{
  "norm_place": "pre",
  "parallel_block": false,
  "lr_mult_down": 1.5,
  "beta1": 0.93,
  "train_tokens": 138100000
}
Each number is 128 + 32 x the weight over its row's rms, rounded and kept within 0 to 255. Layers, rows and columns count from 0. Numbers have three digits each. The size before them is the row's rms in percent of the matrix's.

# layer 2 MLP up, 320x128, rms 0.157, rows 126-162, columns 0-127
105:126185111162099111136100144141132083089139182139090071151148128143076094120116123119184087116102160067119108117076116070131199131115145153214122158133061116174121183118129126108136132135111218067106133099126169112130130156094122156089153148098132124111068221150106158106174114145136126143093127113179158168170100137134109126142121159163147134139096157107154109077144189123154127168100
100:130143169136094116137093133152109143096115106143185165125172086102131090101173212121135127124146122160115098180085122128134073193138188091113077146098154148157145158102152121093128086092172104084165145120097103220129114110117132128119140116149094104104111152107157172103136086180182205148124105127187043145091104120130135136142171141166113107202113103130108068161084149116116121131114
105:172120108106086141169144137155158160111172064086129202146124149103110111143170154135140155063128128151131140116112129137133141114123114117157091156131115149125136094171156171128125167108112063128117117132152122133100132102068169196145141175160152100143121121081061150173093125120151085106160053127070132098150121135160080082131126170090145118111087097176080096117200180155168034109097
098:144088122166068119192139105144108101090138142155145137117124138123133084154138131189127113104130142140130104148159203110098135175119161154059166167118132153155090108124120132121146130103116111135122071083083118120116097180181094090100141194130099169076124175089154110105101166165136128136152153107136113085141156123167155055087076133201137077122078111125135076150152085194058113179141
107:132169147146114088108180111133050087111101105142103081100117111085129097090139094129193117067118162143174103056088106093117103144138171134080134147174111169151115125098115139112155124150118193134076128151133157158099157164146105118103140106138199124120108121098107124115104138130088076123161169099159165179159065157122129104172117182100092103150141169189165178145182136104153071110183
101:128115159155153100086170121130105127105151179188143199136155136091073156114121151116160067146119125139155105094113119133142157103179103094137151174148092141069137106167074141105171114189122046117098141090171138080189120167070194150153139121113147134063121139117085161132135125110111071140126126086129103124147150154123156072093137132176174137070148120140110073147120149072094179125085
093:118088077102060098105187114107163135135093130107203167191143183150161132185138110131126122138066095155089154165152165119097124096126196081124115079120167108092134171159097104173172127103119119106164155105087126140100088160158107117155151197097121108156132151126178087098116138058145112149156148132082083082123110179095100120090179103147136152120121110143157119117085146104081128180158
109:137105122126131104130150195098162057129152143108130127184163120127071201075143140093103162077124097132138131136131184150100140106132125155155081080163163136147193138143098155096145099190112076106136161043177117113112100164172101106101095105133108200183124127108128071097163151077089148086106127147108111200144130177192111113137099117135155080138096093152161147117133129152127148137145
117:100040181111116160139115122198128105166174104135087054169141152087144147091139114091117167088122093143152086135164113093138126177176175133164105144157137123126142091123120165126145161188162114148108126149090133118190123150212109117066126163131115127141146111122110068128112128143118122206067100164121192171138139166142107159139130095134150075121078125148075122126134077087085098133114
097:181118177165111138091191141120139135089148147077127105173085196193114123129189111097144130143169164088146148112117116193171153143192167077110056057103116138112108107115070183102180092085103161131139125134121147105128081139164104127094138112116089101153123174142098124062146095136141106150101122151133138181135140151114089049162157072151122108141101150087135133132166101140159108114134
109:052134135064144150139149185102106087200166142100136139088105115127145150170072075128158145076122143092161107155126180110182088098133186133160140183124052123102112179105183154083119064087163125129135090142085115104115165107152148174170135117152120089142133125110111123175138093095096113137171084117116173085135129149160134064167115110095108122173121110159166171158113107173135122137156
102:125081131088148104120120122133155173120113114125084147103103120163184169170145128079124153204157132187144092142105174114130158199102096137121123086097126152149143149134132205155107082137156080134167073099077126115146119144127173124145097154140123126122152120147097157136115132129106116081139125145182223079084135127080079090134142143170143139118144147117097171143134077103024075087081
099:116058092160197100203114083122124131156141104155099134156112144215128156101142097126133136098111116149106115166132052149078169130112115092082085179082141061069147122129135128091105148176092146159131203113096113102186111107096106105111121144089153154123147088093172128143128126129197126225164154175145134132124101119105166111122116144144114116128096090136124137149079157083161137115126
108:106045149128150086089129159130110059124118105121135120159090118079146126127084185175109111064156131127151186125161080093133071142154121145167078099133143090128056150113147099112135199122155161116175127178172116164114140120144081097104101141132139181093169145086126110162132178117145155065073149167093092155133126147129142116126108159178154091164133034146104126149143137160107167142134
102:130182165152049066116135122091131116130087077102128127157093108107112129113128125105177118149104149154119081182142199089126092147154110158094138065160170106159118118103111140173107088089144078145144087157160117175121093132142188140117121126102119122056090142106138106128058128133151147188134191119148120082100097186160168134132120153075131099160130159166084186161144134154097170191117
100:122130139072097165121072071103156104092199144156134102107085156090179157140136136143116088164163109118093185152122108161151146129104115107139188142112123178177083143130152164033144187122150097150116167119150150146138147159131138039102145130160140133082066129161130093094087061092121110127126112128110102110163135133083119122133129061175102120163117170148148194103164102108152174154118
111:027124210162147149175150103119142078084181124162076134175142188143157160087116106181101114116117151127057061159143090147121149134130138087105123108085165127142112181117116094133164116141197134095135170111126147150133152115140116132205116122113147125087068184093123162146095086116087133124161166150134117148160134124098131109098182108097099119101099133111156127139101118164095130064077
109:197117176107131118096092116199178087102124200144146125141107168104111148116149172152161137146136157151135205101036131098114151123116118165147120112156124174120144156124144117150145119075179121100076120081126150099111136157120081081117197175102183126170076109088159114043113150103101068190090108118142103110117112123102087132133104140131089176117163154158161136154106110150153151133139
097:158147140118185132147149168046168085107164110139134156132132156127102085121140144164137088188115160123096140110136119066141136152084111161157141078130176155099140052065184150104130139080111196115105113146131210155166142146107095126140130152091079147147106144134133085123117174150080114097142027118173135156138187134119094055119118138145067093115150139131101127183131119128120141134108
094:143173163161171099136071084149146079153157102086139150107082129149125165145125121190126140131166098102108130085101159113118130134147108140105148155095130116142125185216099163145074079139076124124176087152097149094204159167131088144136149068117168118088176149102128065111093161100170113099108115080153183142127128106141190120112135173140092132101109107140114145160111051136186081130100
096:167115191142205137156145098137096136158147108149084115166148117115146195113149159162167050126093185126087095152191152115060067158116106110091121130120060090106161098178162189136150131152134046100114138113114110168149145077139162105139080117117108110126101079139181190101154145127106143134125153109144162155145126154096102130080079127120132081107200102108113121110114107121119115113158
103:145188094123178112170136105199134124077146117097195083147086088108089124134167167109125097122111093142130090125087136153117122131172125104052139142173152134103120144115116165116166158190104159161131131141116056188148159059107134105172167112105136120126071134133167100100163123119158164166164107071196088088105167120129111119173140150104079146113140098088125162188141152135103108066131
101:133096100137119120131158116073079126169134099101114163177103149125090174100098113095150128171084117123116136133046154149154167057134142170068118126109057131121172125122144144128123154190145108193080107198124067119085091118112147169087128169146112110156120122151089145186156134178115216109108160135152168155096142161140134127141141098106120093123120092117187187086149097158149107159094
105:124122165112078095149117096131157063125110098097104104077122119133084146058049150102192148125140110054148155170124129135098157094122181146144094117117072134103150100142148194096139131099143109144141157118121087155137091128144126109126114146131182133117155136156128126137133162158186153149124120152146134149090093171145089102151118140105172087145200077174084178104227140178179111074131
106:108103147092120196115129098133073105142156153136140141131139170117133110112103111134168201106126206153160165096137126171120178134137107070080139097186108120176131080136107105177126119143161116140132116116113122129185100119088077183096130127115140114134145128128139143086140108185136186030128161077090104134081060185106112124137108136114148142091131122068124138190058106165106150174161
115:154083142097124109102144145143149112168172095086059168099096110137149173143147172150120110110096116118152180160076158112090202131147141165125177076105153174118054182083146146058221091129109143109117126094084144102151144113131131109103092182126101084087183116153153092111125130186085138075177127103133109130132141146114168115134121124117142198079153129124123087143110111094160164152140
098:112078085091145182121171125175063097074133148144101146157117163097133115072170074097177104174108138207139152133105117116094139078073129179154127097141146121107143056137139165127069113138134104123148150184127122100125111149165117084111115112115123166168111125121167177139124140157135130072134177166120145139105188062111179135129042099147155095088121129120149194134134113153099152102092
102:103139066138085122102130164150067136176099143095104165083065186156165111119152099174124113148109141128106109112106126135064149124114144206110093135126133185155077142108094087114141092127094147083150120123166171137111154110096082153115086113051193181112049146108199163158117099162147123169103109091146160118142126129178100139110130173146148174135143124152173169177160131144102094143132
083:190128169135127167082168074153151081152086081154087146137106148078154151143095150179087200122116151132135165167163123105175120129185171058125106165138076122130182094140145140158166187114122131143154096114084098162101159117167128073158071113100116112111087144053165105137095103107133030119122128151134127138077091070156110129115136103141165110174141156120133123162155130120125101125128
100:136131142080132076121179119155124127107129136135136161161127106182130172137071082058136130173072085133103154169113105128131155102083112148108129151195091088109110102180136145151139197176168054109093125082134114108120103133125161174096107113175157096197117099139166168136118102133121170096181138172074108112128111157137043201108156130080147123161172110121116137114075166116126122115103
114:138157107094068160153124088123091124103124104098118170201116125124140133153170127063173127121113163083195193105129133140181147157127149200120116142093124139161144093116096119165150091086129090138092103126154141124058192125056169131111140119149169131101093078125113130086147146190118115150139130141157151119103150168110068099100036124146107171093151113102150157114168123115162070177142
096:096147144119074166126085117143089127176099159127134115101136133099123107126102180081103080121120162129083081115075147074148105150151178115102154094078186171081184153134102160171113106152131148189139111121111119111074206119135116193192113157043177156110137095129092047152152179108146137142087123125124105150137112113072152138125125122122150130128133139135139182053140150162114148144166
104:113177102180092103139157117186151145064136116111090152132163067148088122072162118152102089109154124172101164146125127141162100133092135140172115134154096134180160135118113130153100160160128146046148128158133228141109143142061052123158152159175099116135065156087105155082177097155083136115072152123139119146126131171089106108111109159104114120132147121143123143130122144214139120053125
107:146111130119104104122079118180079124093106109116171116167161046152145112106149141145101155104142103132185138140114215159115221166111087133113145136125116189142098165073103162108156071165114130137072076114143167106131159065119100108141124168147131133154145106148143140128111105186110118092110094098161096126151133113088089115123140197116145064125105127131133179160174130125184129090210
104:124160083043116153117093191123121150169129173087117091164092102133100088113123137114131074155111135168117168142128120070114103148216129203138173120118146116119129072117145100155137126171141133086106092081093132096126117116173129138134080084139134105087150164178158150167148117142075141122073121167187158104097099175128126127146140129123122128182151163050147114104106227160130119140115
102:164105093100188135118141078144181157162168158055162094097164162157126096104177156108182137116040087149179106194107124180101134134155148128153137095167118126156140126093121180153114129123083120153132132126066118127186056132165129167105147090081139160138115111071149115084144106130090124110050134120091144089172097126098146111147102157152138136138066107095145175114139133125174113088132
108:124172124146189129137118134113140134151108085065125124090120138109126151130122085134134116137093075127136062154140115150139119099113130112183192131112147195082148125118176150165108142114127055130097124157199129069103069135156154105100123112175152081150131142139153145115156112116121169134166202100166092117149099107072049087066100169142160103205153141160094074167154125145081100137115
# layer 2 MLP down (transposed), 320x128, rms 0.213, rows 126-161, columns 0-127
109:178168137122147060100198087080118109115094130130057104148174140119100103159111093138184112133191140106191132090108148129073111080190124119144184127123145088129151136129142138027117113171172122101172126100096112148105137167146137118096151154116152183138108115119159114131147104083117065157043144112118150137113135106052146143134155112127132153127119109112134169186171181126168129107114
102:145131107123127049128134145125130088191134060093154093115090110098148116144178109153109142092178203178120134118078099148133135111161126106126116150186125144091093166082097125211158098115085159171094049128141148136123147095151042125137147181146153142167100138152166092110046112124136120095164125107161094155122160115121090137093165181126123148143120086160154149112096126126130146168187
105:133111130166156126163162142152076131128130114077189146141079133117092091120078083132085132105057187132143067078157153093117128124099195089093040159111192173096141099139197140153104175177092098123119169130136170106100149178135122184102128161149116107170117126110132148117113117138104143133086110077111112140171096056173127164140122107142121135134171071149142132136175152099147127089145
095:091098127118112164137150197113119149163101121189178147100109112141083107146153109119150114105157102168148110176084179105107132094081059160188120093098104098124054110116111060118073151142104146112167144086122094094125140089109143119176190199183080138185139156141114156128162141099130147160106135151045150144114109147118126159147144131112135144116117099156095104103153191161075158128074
105:132097147105164106074116077147137070074146116134151088070096107108125131142161104142159082112165151142195110116071087092157129130127159201110115110105168132129099180088182160121115176136173167079149138113116086101135149107192140114064166150161129154123127212110139133125130112108085168140111205183162136153082092160121129143157145155135080112111121089154147143134097130121062095082152
090:189156112094119086109147132106141094104126123139107106129098040145121093155080140164084117115183131189112089186164154109124168129145150115153138087117108094187174166081125161086115160061144201135140103159070123104133146080185095178112127127096141134069166147127116132113144132138222097156122124192146129120088128122173119104105103128104098125142089134116135101104117091202150095155156
098:109113098111109118116173142099127095086069163092157126206136091162112111127078132159157144115100105110166144130135091171153121172065078135127135057166147098142109141104184161174138178085133196131184125175135120139182147153153081102071159175094112105117140112149089155141140113086135130084107125129116125075155121147114072049122164179119097176073129126117137126126149146169189153142093
103:081091136147123098091176067115122105083174146105105122116169110185123160164115106135095147082135160114175064184154231130126085076140119188149159087106102151160104150131171111111113118093089149122115179066099131160156125110181130132136153165124117112184168107107083144108105134127052156139110178106096145129181058131190130121131092141114122149183121180115090128135108128126113117128107
113:127075078115138096084103130146156138148158116119081196161163139085184111107113095126116153124089166122124077112155102114157117193161174101158134134076063096080118072116175096170127154185171103166125096187112155168146096138113096106082123105113125125160091146104150124145093152108132147166166128089176156130160125122228123123130086148145147072148173128069151120151169154066133140135109
105:059151118125151119161132184137165147143160114164076070135133151112144094068180114106127153115119121120158141135094122104107115052148216182137158136164090110159112137118172040114144121140152146111138176098100140161158128131138159099093128135078106139105139128084171140109136111134145087135108145136153132096126074110086121153142115114150094143161141185135129120098097105123233143157014
099:123157102149135107098162179110095025113129218141121133172184089127111126127107153160108109094102137094149115130210114156100129171110138131161166155103063157128102122161133125132148094042142172137087100136111131140090041171158189113160078136173103086062106155134104115099159121137134143146118129082123172132101122115190092155129104142102118111166157147138150132180094140097117148132143
093:126098127080098129164134091168120138171169160096125073136127131133110122154109137073131086103115088158134081166106087086099177159116068125130175112194107089119167100166118126172126152130154148106137083140124105147126083080209138155128169126172161120109110173109110231113134064064133160089163155173159126162109132109125078156109140157118098164148143142206120147147067106126093110123128
097:184087106124129162147116141090083117104133136176171104129139176145146143162102111074159071157108108174139085112106143169133158106081170115155145177170218105170100112165068174119109119140142149085128113086099165135109102112150125095121082180106145098126068113144128153138168074104129191135073197161126140077086188151135113119125097105155099133137139146172112124125081158103062152148093
106:094108161161048140122090173116106133168103106118082113075126085181150126101103166157109107126130127065121120122130156066101080086188135122089133132147146225144104163086146101092171168128106075119155140163165142099174169180129074129096157139165168134161144092116113120128114179134108121106162148153184145116131158076117079151129097137126217108132125117122101086092145187129159135131104
103:105130173122177029090170137135094124106139097100115150128094135139136111098101092089152145108148081144186148194132151119079082156168121081120149152132105103128167147219123146147086111136108061096143085130148096140171109137171154132105096124079139144081094149135153181137045141087105167184129181110134091102138134125174097124130146189118116080168110141192155149143088129137151146109137
105:092153159091120119128105096111162093135167140168166116128095160119153165172131111133107099139081146084078121098098107138124124162148148102150147190186105135117109095134163118139063087121193054128066116107143133173114096133194159102111100149164160166114118146085145130079167143130180087106138176074110107193178089138117125089140197158172098105050110178147157093139119118119154154119101
109:086096126101119118160145143090140089084134078140049139145153166098141216108138142138073205126062160135139047074148167104116156158132129146155156113163096127090227135121114169130155097172122117148105112085143115125135133080086095174163133128116128113133117173131080143104098111162087168152170142124100109183167110160171100075106131081101126116135114101172150134119143115180149108118153
109:151072149133167121071080093136141128118106196117146124109142134116121109128109165150116150103129109122188171120149185103110086093150133172140093070081147153160163179107189114122107143076114151156168079135096100128143139126070100146109151081121114148152118157126156145026064170161125082219156082138186154155106087146136140160170148133119147103124123113155074084142109143150155113084148
091:122131123085108106146064177182114154119143105126137097106083113143188141151119138171129140043173116118138070173112189177145083093097143093139077094138138099096126124180130067123117133156062143223080149108112124124177154116118095154121168121153179149135091145137167153149144158208111113156125195105132097108121091146158149093051117121116141066152161129108113118125138131112157135114109
096:096116139133135119069130100084191104164133103118109156202173141139112126084095120150125110139096117141088063078116068086133219183156105139153100144152129154122097153132164130095140056164154133145133071118105161073174139170147152147077142124109090116171129152105058161103169146126138114120088066161127153102124165177099186132139155182129155135110124149128135158131106069135088141077152
094:087121213110151161124129152171110126121127144138125151128112138109122124110167135138177050148180164076093114141159095118081133157088097152128072134119163105123105107193161104096103174118145114198146135132097110126108150086165137146149084133162153208147098106119099137133053134141142091143112082098046119110131139145160162118056126101073161157144141167154157080115200100105182107130134
096:160157151097055152160098130130118121117139130147094160149206138150163144088129134115146156152111075110219118158195085112120162101081164152172172197193135103094145109081108150146131122114222112104160165105140101165130109150150110085098075112116116120142113081108113136130173130104110106126092157104101132100084090177109124115122170156140142116063113118150070159118171143111062110160118
097:151112184139187067107141125156124089123151082152146168148138132102124110203097149160087147135141161079126084098136143136076085123095123145169113108150197164080159118174169128073131164128086088085061105100162097141051168193099192124169165137104172130123125075099196103112169138177129108127130124149121126113122116090162125098105126129168127147115135083130062161122112160126105109108128
101:116119128142124104156149142144160087165131138107103120101092197174091155071156145110142165150108175112120180139141087171143117173156164082171121138149098128047144084141101160104142171136092143127085082107117128138119092136143128110159119196156187129088070104194077117123096132129099116149185088182109066141076188131072124096164104095087098169088183124123132123138163080142135125160122
104:123106161050169156117111076169091105071117164100105107125147180123120095178113163145181142093145132151108100169167110174114165166148120089095122137125098125178188140071087108105143102136103127117083164132117109119111049144126094119161110105151114118157073163206164133120143102104162185189138123097083141122116117123141155112144103133101110148160101124142102132168076096118070136180219
117:132145129170045096052189090067116108175120158139085162116035056132110152130120126197101094101099170136109094174085164101097124094146118146115110105146100124100136193110135203097134151139116144122116145082125128129184136115124117187163135100133136167114139153115142095125116122193079090091154148157156115156181140112105155178144073155102146151099153128136152123109158112153158137165101
097:148090141134107211166149145098122148148105136143143109143118109078140161096173108110116151119167142112111117155148116119124103144135097073142159137124144114085119152119116223095124109150177151111160144148098064102120130148103145125151064181176109103151111083094152110145126136133119120144039137097150113141107145040168065158180093148112057117108195149134130124085135125205081193144150
101:088112150153109155143107131109093092124168116138111143171063215061126075111112101108132148101169113160106106101145104138114217082102165172119064085089101139145122099106194120139205153115171150164144118162136090117103130119147110100083101179145156129069107187103139138115106110104141128165136145113140099139119134128136124096151159147116177131127151070164207094152187083113141156081137
089:060142149119166138138198119156068138149121148145114128132145080154167128138143131112110058098074065122132113090106118099115167178072118203137083194139125158088202120115125114127105132133150145135081111144158171170071100031151111145124148132099095087150186157120089141156140135140109096150188115110137124122137135126113153080095103106127104197134147099140167122162196086143137120156110
106:143159171117152091132213157172102119147173177114097115146130121189177191119112152191144076156090092138122168115081207115092136108109097138121113166125152159131110100103133105159123159173103081120120126099128176136142084101130155182108121107108111068186103050127092083187147135132098124093171122147114121101157155054151146123088122168096148123123133094124152087072160147122098149121091
110:096188052122165180175161116093099133166087158178101120142148174147139065136125110038203081165203105149127144132123124140144172118148120158155139066057101146114132192085103151109150119154078120137166118111076157161164109116111096151090160137135123097123106175100172131119105138125147129089078090124132099099130184135135092101138118102139118129195155113109152156143130091123147099130083
098:149086168076126102085135119129089146115137174140102101125124137108140100170216127112042066084078172160114132137147132109103118125141098127170148082081228148060120143152127113126151168165050177131159133083139108165133180087118113122114115142100123163106095126132122149109100143157144129144165094118144115105080146085140134158114163170143146136158138124063172143106134189129155187078109
102:111131137092102133148123151089134096162169118104095085186193134188061140130144186132133123072135086111125127129077145123246119085113176113107115119111127112084094146106091124142153121103121085148154154127168097150164067110124067126173143172174045187140119137134100101100127136137171100144136084124128127106171151149103162094184173100125096088122133140139133151099172168163163118156099
103:127165142146146078067126095192135143085133070174106135140129085118082126126109151187166123114143135126051122148122081081117083155182115115182127158087125062102086181114104154092131074178159189132169128077182153170139150153144128135107099150154092173133124115152152128169166145083105126134104112147140055110170113098131120123162131189169110111166074160081097121084132138131171126115113
100:135088071144131151096055113143099166102126113155202215128122125139053094141081108092130111085125105217144142115158123093193128120072116127129089141136091135131098148134142144160117153161133141130111122120112135160174107137203113117146079092101138135089153140115096153165087140150134165114091132121146135181086126175187076184164122142126108130127135174121063124186116141075118163084095
107:136156169154121164109118184158122119093119136204146079070091113161074165110152106080152068138153127206070132127155138148117157158067130100166151094141093071131194131219127119080137162145061105145134145124115100127138155182140129164110137115140125066045154144139133099135130162140108096131121120197141114094141179138110146127107106153122089112092123134156119127121150140143134076079081
# layer 2 MLP gate, 320x128, rms 0.148, rows 127-162, columns 0-127
091:076113108166117128079077120153164148123103102141082121118126153061120158149155050101148134056133085173043147131124112117163217114148077161125089113163142138123117165133125089070184159071140124135088128167193110193089099146122147132147157143118117106156102131144131139148126169125124129173180126094111110126163156173125080179093087091144102157101121147166159155132142105127189115095124
094:112116119116143107126117129134124124197126167146140111081123130104150156056126104098161070145179131132086153162155116135120122115132070132109161097132105163119140135142130116110191087147125158065151111078114146150135075103091158072089177091117080180177162142117136113124172163143108040156101139173134163083173145144053138168176150125114081094120163169151118119134065104119206096172152
100:108096138104112139100111140137157167145167148137125112117114129146126126125112086117072132174072168113109144124135060095113165166115160125152107134166143152092129130090198166111152090148107140174155168107142151082092075145074150105071162110098071128105117152134142121108106196149137172171119157121076088050099166069084109163134149156106140167160129082166178192159069160123117185127074
114:108112089136119143163080055148158180136109108151115135121081108130149102125116188142181098126127147172078237108169180083133167116128135102133154155082084110100142065112145065127128086128165160092116121183134078165162098130120144113147086098127156093085147143155166158138112147144159139154132163129134149049157170095068150159141119117158104163109110071103136099129074102149140151180148
091:141172211109171071119142185136148123145109101156156059093101117175104192106126135101139119130169165106153105184127134164144101111128139150124099118175118137104163090120137148116130102160116157191118093084059102177146133128106106132207120088065079148167139137102096129152136129129076116117151156092121084129133103153107101113130195104138083131155159065124078176131157131142129211082146
101:143098120181080120154192104091178187132142121160107099142134111097096176113168074134039153107106147164177180116111096165126183157160093147107108176087158082191133117153121076158128110148133115185121115143114142194104112124124134142138162114090136053084152107101153108137118096126105139150133078107089097137128163170100145156096139129166153144087186149141079148125124157107077064107094
117:144146146138090098119088107107170137068136104041143132084090142043101080085146110127150146159148165164107168131133122127123129155128149161087133141120121136101181106099122139129122128185175158139164155146155072101105179107107096143156079116120151096101078158043130130168141097169173129096151116130152146101170207122081137123130132119124130100177176111202098141152131194112079162144084
110:153162137191091116159150139119106185149137072176157154131116163121093020121129130151152158087172099150133152147166100195109169094145112113126158131114125075096138090090167133098114155097123169079127075120153102102061059106116183120124157125156086077070191149168151120134120090105108109157105118163149091122134088130132119111126145121126151149092140116090113112165105169195113179124179
100:141105148124160129078101122138173095152157073117103214123136124163143077121081141154115099092177070144072084133113172097111071124102081168084124099185100103078174106138133155095158127153152107165079178161110180175113096141132149151073121140105136124169131087087171128123113201140131103196137142125136138142136113115141118137125183099123108059145141065130093112184126117137153112176094
110:136097080114112178125154150114119107140155106140136158112215119092150178137104153169159079081106111127166062124159160118115081137144123156188099150160141122145072164098136148168097124130129162085117105065169032115095131113158123139176134129075145120147124115101110186138147136139135101101089178106109103127115141067148138144136128130113143156172177197100126078106154103114035147154187
092:118162127135148190107122130136175160137138109115148174106110163132099117083160180152132102082130074138150119131146098123196141148160108129111125118133103122144122078093115146128128163091141137114103095140129130145088125079158134169131168144152112159093080104166116128166155108165069079133095074132058186168190136195025176155145114055123090081133150150133110098183089139076159137087114
104:091107134142160119132141143125086149090150104108140145096145153185137115165126094104145103088151074112114142063158197074095111123154149131212088128139138159111169127120148152110122201101092149118217119155141143110164160079181150148099153092152094170154104122157143119188164115124165083097104125122098120062157166108152144148171184073111141107070121124119103156098118100118166057118082
103:130082136200146080107120180199130127121179138148122121178134127133083144093134172127140131070129128128099148079154147102208153182140123165143105085104141124120137085123131135112152165115157131133132069128097172183145109098098120140132122094117159143072099191108124130109170108097134073195080086119044138167102141182145144151065096130179061167160118120106160135112108122163126104157159
103:180143054129140060115141096094119174129091085159216137153126144142167144116150122102151076129105119092095124153115084172183071122113158106044162086103144137139156072182107173155105127149122129086124132110185109187067102061173147141158118083124114138131119154124177140097104139106154073132147124115178159114140181145161127151088083107159136085152121127082141146090114124117139151162126
111:118100135186084078081080126138119103162110149141183165114163109051140142142120172135090111131122101127097140102136155109151130129158124113181062127079134043056127143125103147114173130151160096118099129149123153110083077094171165065118139145112099139129135179121092131136117121159134117155192106085164136155151154171108123041126108153143130148173158170163097109159201068150173157131131
107:179156102144139184054057080117179143103105101137129124164138095124123142097122186114147135048235104110107132135109150211120157151197136110159123109117142145106143119050132135090132116169127166100097140075098140090117139070107134115108141133143134141124110068100115100118166153085155106103082141133161089074122131151130107194116147124135173139131112094104135121167154138107150139176186
113:083124148116144160148108083121149128112097112100136082115178149121155134131141117163172156148080106176102186164127087122192093151082134130136156059130140109152127138166105106164194142137153166089112141137113100116088102084078213180147088155106138110096093150122138097101147099119175143105066155122090067154130160185102087132048148116193123133187130134143073155118161098101097108160119
096:149101147112205132110137131147091159168128173144142093158162158153063113119182163159126157129134131149127144089129104122206134158158149124100103084149129141166168146066120169129150116100096072102135083135127158079111083111146099123120138111093119178141031127083108118120138047084154073118106134101178205089142160139117140184091119161167133152133134064110130114137173159082118150093139
095:117100125065147128107126117109094162144173144131114105107082178163185081211146188123137147171171133135160144119086107161128099121115076103155126164080115048126127107087171107095106138148132184107136136096090111106117097161128206135130094135090095207126108121139090157226105174120169152108120110083129155123127116063134110119083136098118166083134134134159138065157141111166125107143135
094:067120193079199100184144092170075129142134090124125117132160119066123159190136135134173078136171146050124115120107127125158119114124084137105124160146164082095137111178165139088134141163152121136121128088131116137095100110135075100082150092072158173206168099156144161096096153095151169146054122119090061128110126131130120164082120151101158160118105135192113176113136151120127117153148
095:120129129188157096128129150190176122066134164160122156094157090147159120151056128059080119158124159153065120148079131141109074073099132156127110119159101129114122135094128131166072074145156144157168112136078106135102169122128118125108217124092127152185130091179083086136158111128149113222156169106148087100172128117120084095181151082129161127114162138133114136085119118170126097133126
080:151085097161112120048110122105127132167167110124185142138181104146121123177145141086126095117137117141167112120082146159138160130142129103115198130069178188158148126094150160140096099125127095169125033103206136096145090114174077108080129082072118147134160171102129124108091114126135075125185069099101153126158141095082116152150189120163130172142120144138109140132169128111130120168055
104:107135144162096128131181104107115125164085112152118185082085184130124078178132161102145122095112114098096206136129126075112121134091114096103118130137185110127135121108128124120110141103134171098102117139138133097183096149160121049090143177139160042125116075140152163124120124174139183130139129129058052196103143128096080121148123093146152158108141207145115165176167151138100133166073
103:097071112206082131150151132100123157159198114114174103111131117161131142097114180134131116144141159182094091032115098112086114108107117110159134097125071113203149102119118098134157114125129147159152124109111154160054124174169117051142171151087166111151180166097118155131130136116114090189179131072129156122127126121166084120110108068175152134159124102111162088147174183104119109135111
119:117142164101136105101153110101180176110185136104113134096139156148081175174154137110129025156156177071110144110109194045146135097128120128110129118139129120128104096144147158169084108153126156125225099064129129135161121118140111122171154175103162134118096095078090164118118113130097163122128108138151179065125113168070108120183101110136144140137115143160191114161128116155119050128151
100:101104138139092146103099083143052173098194121118128157103073157167139133104184152124159092157079151100090130106077146109149140066117155134138140133140093096109098097170138070082141161141161166058151158130104156198109101134139080129171179170164143182202156110170108169110134142115174116134115079087135165190114143113103130109148105079136082165121112084092133181133145142110127126152140
108:106099083135133115141152109123162158093102076100187138114173091139167164181098180143150118162108224107132160129126156091131067092133065080172086115100095157147074142178107198129146095129071089175191094134089132149109129156139170145124153096125125096148099107138095098160132192162114104129105159096089118135109160139084109120092136104155052138152123137090134154094118127181112144162138
088:076147120105116180101146130126093143132109131175176106119113098136081165127134123118174046179139096075107124157113165120170163100118128222195078108157168132127172127119115131127102116087155101125111162145116146194122141106145091091132120106142129155173151100084092186131138102148132162157118153094143121110140095143107090137169071079102050209105126136106102172055133088136123162148096
108:174137087081211097129062099067187152183070163117134086140097173094119147140116088119132116148159190161119146168056140129103098122127182101140059130085091128069121086078178104089150125129151123142139165098152131153120099205140183162076135137147107179163080165136127122162116121097104164131113112141114101110133152114110119142130115110125132138176156107117170119114083166120121131153183
103:164089134131097079155107069153116104127120110094081139135160131163133185151091088153061136128150161049088093153116172129075116130084183133116158127186048108109141172167172113154077107164166138138112141089101153126094152116142134133135158096121139176084103154154149108168181144114144153144098115138102115127133137087068194189100100098098130113195115150170134174117077169106106126153146
099:098155096096162135107143058128124149172123086112117069147116106116111188166166129082156092087180146112151144142159108115143189143158138099166088168186146097129104097139150138125090075153156097136096090100124078177138132145139149140121090121172111113106158072106167145122153172143145094156118147128172074086100141145135094120181083102135085149099178047125159070183161172140154087153179
102:125124124088127088139139103167105106183122136142142101165122140112115102164168117150095110098117092111127135163184156212079115082138146100067103150084059147094076080144132083124118157124138172187135122118076114139141156112106133137145123121153203062161130097165169134157153091213109126121101118140200112141152126139177128124101126129163139111129093079122143110130123206103104032147148
107:129079142148141185063083114093106148136097101150125193154128090096141149161102092115186111108106075137110114086091229143101121132114120141156036151107092187138109080158122133092137138122116081102094128165187131160119087112120136110149119122110146128116131147165160151117079127146139085130123154106209124112119168175087138083128110138116126155163186146167121119175092092122127202090176
102:126134209168156105127129134110148104131138125124146113128120118094120082143191149103145167119126126112114148038107148217101129073076117116167131141143079088154167090109111126134125129130099123145115120181132152144182102155095150165177179136104087116152138207098172107140106162113149110145191147136102126165118047092113083139104096049126115068143140141120116091143073097137137183170164
099:151135159100143082100130077113116131113161193089159133117062163169147094117128173171108146064093089137112123181119155169132104143109133115133164104167089106078208103091125123100096118159158162104141139165088198140146117156128150165108129121068100116049107112073095120169159090080121121091160134129106082153119159093117148140147149180107161100089100176146107110149134198146075085154140
105:124158137134111129101109092133146083148148156054119122069149136078097083117128043170126156135131116088130122165085171111097098125121111158156105118122074125146087128120124179155158144086203106097084128154196112088133153127104193137116151114155171038084127101103108173107170168125046141101164156127151091136167135122128139148143132122158104153154126202110164065159147112149165106139157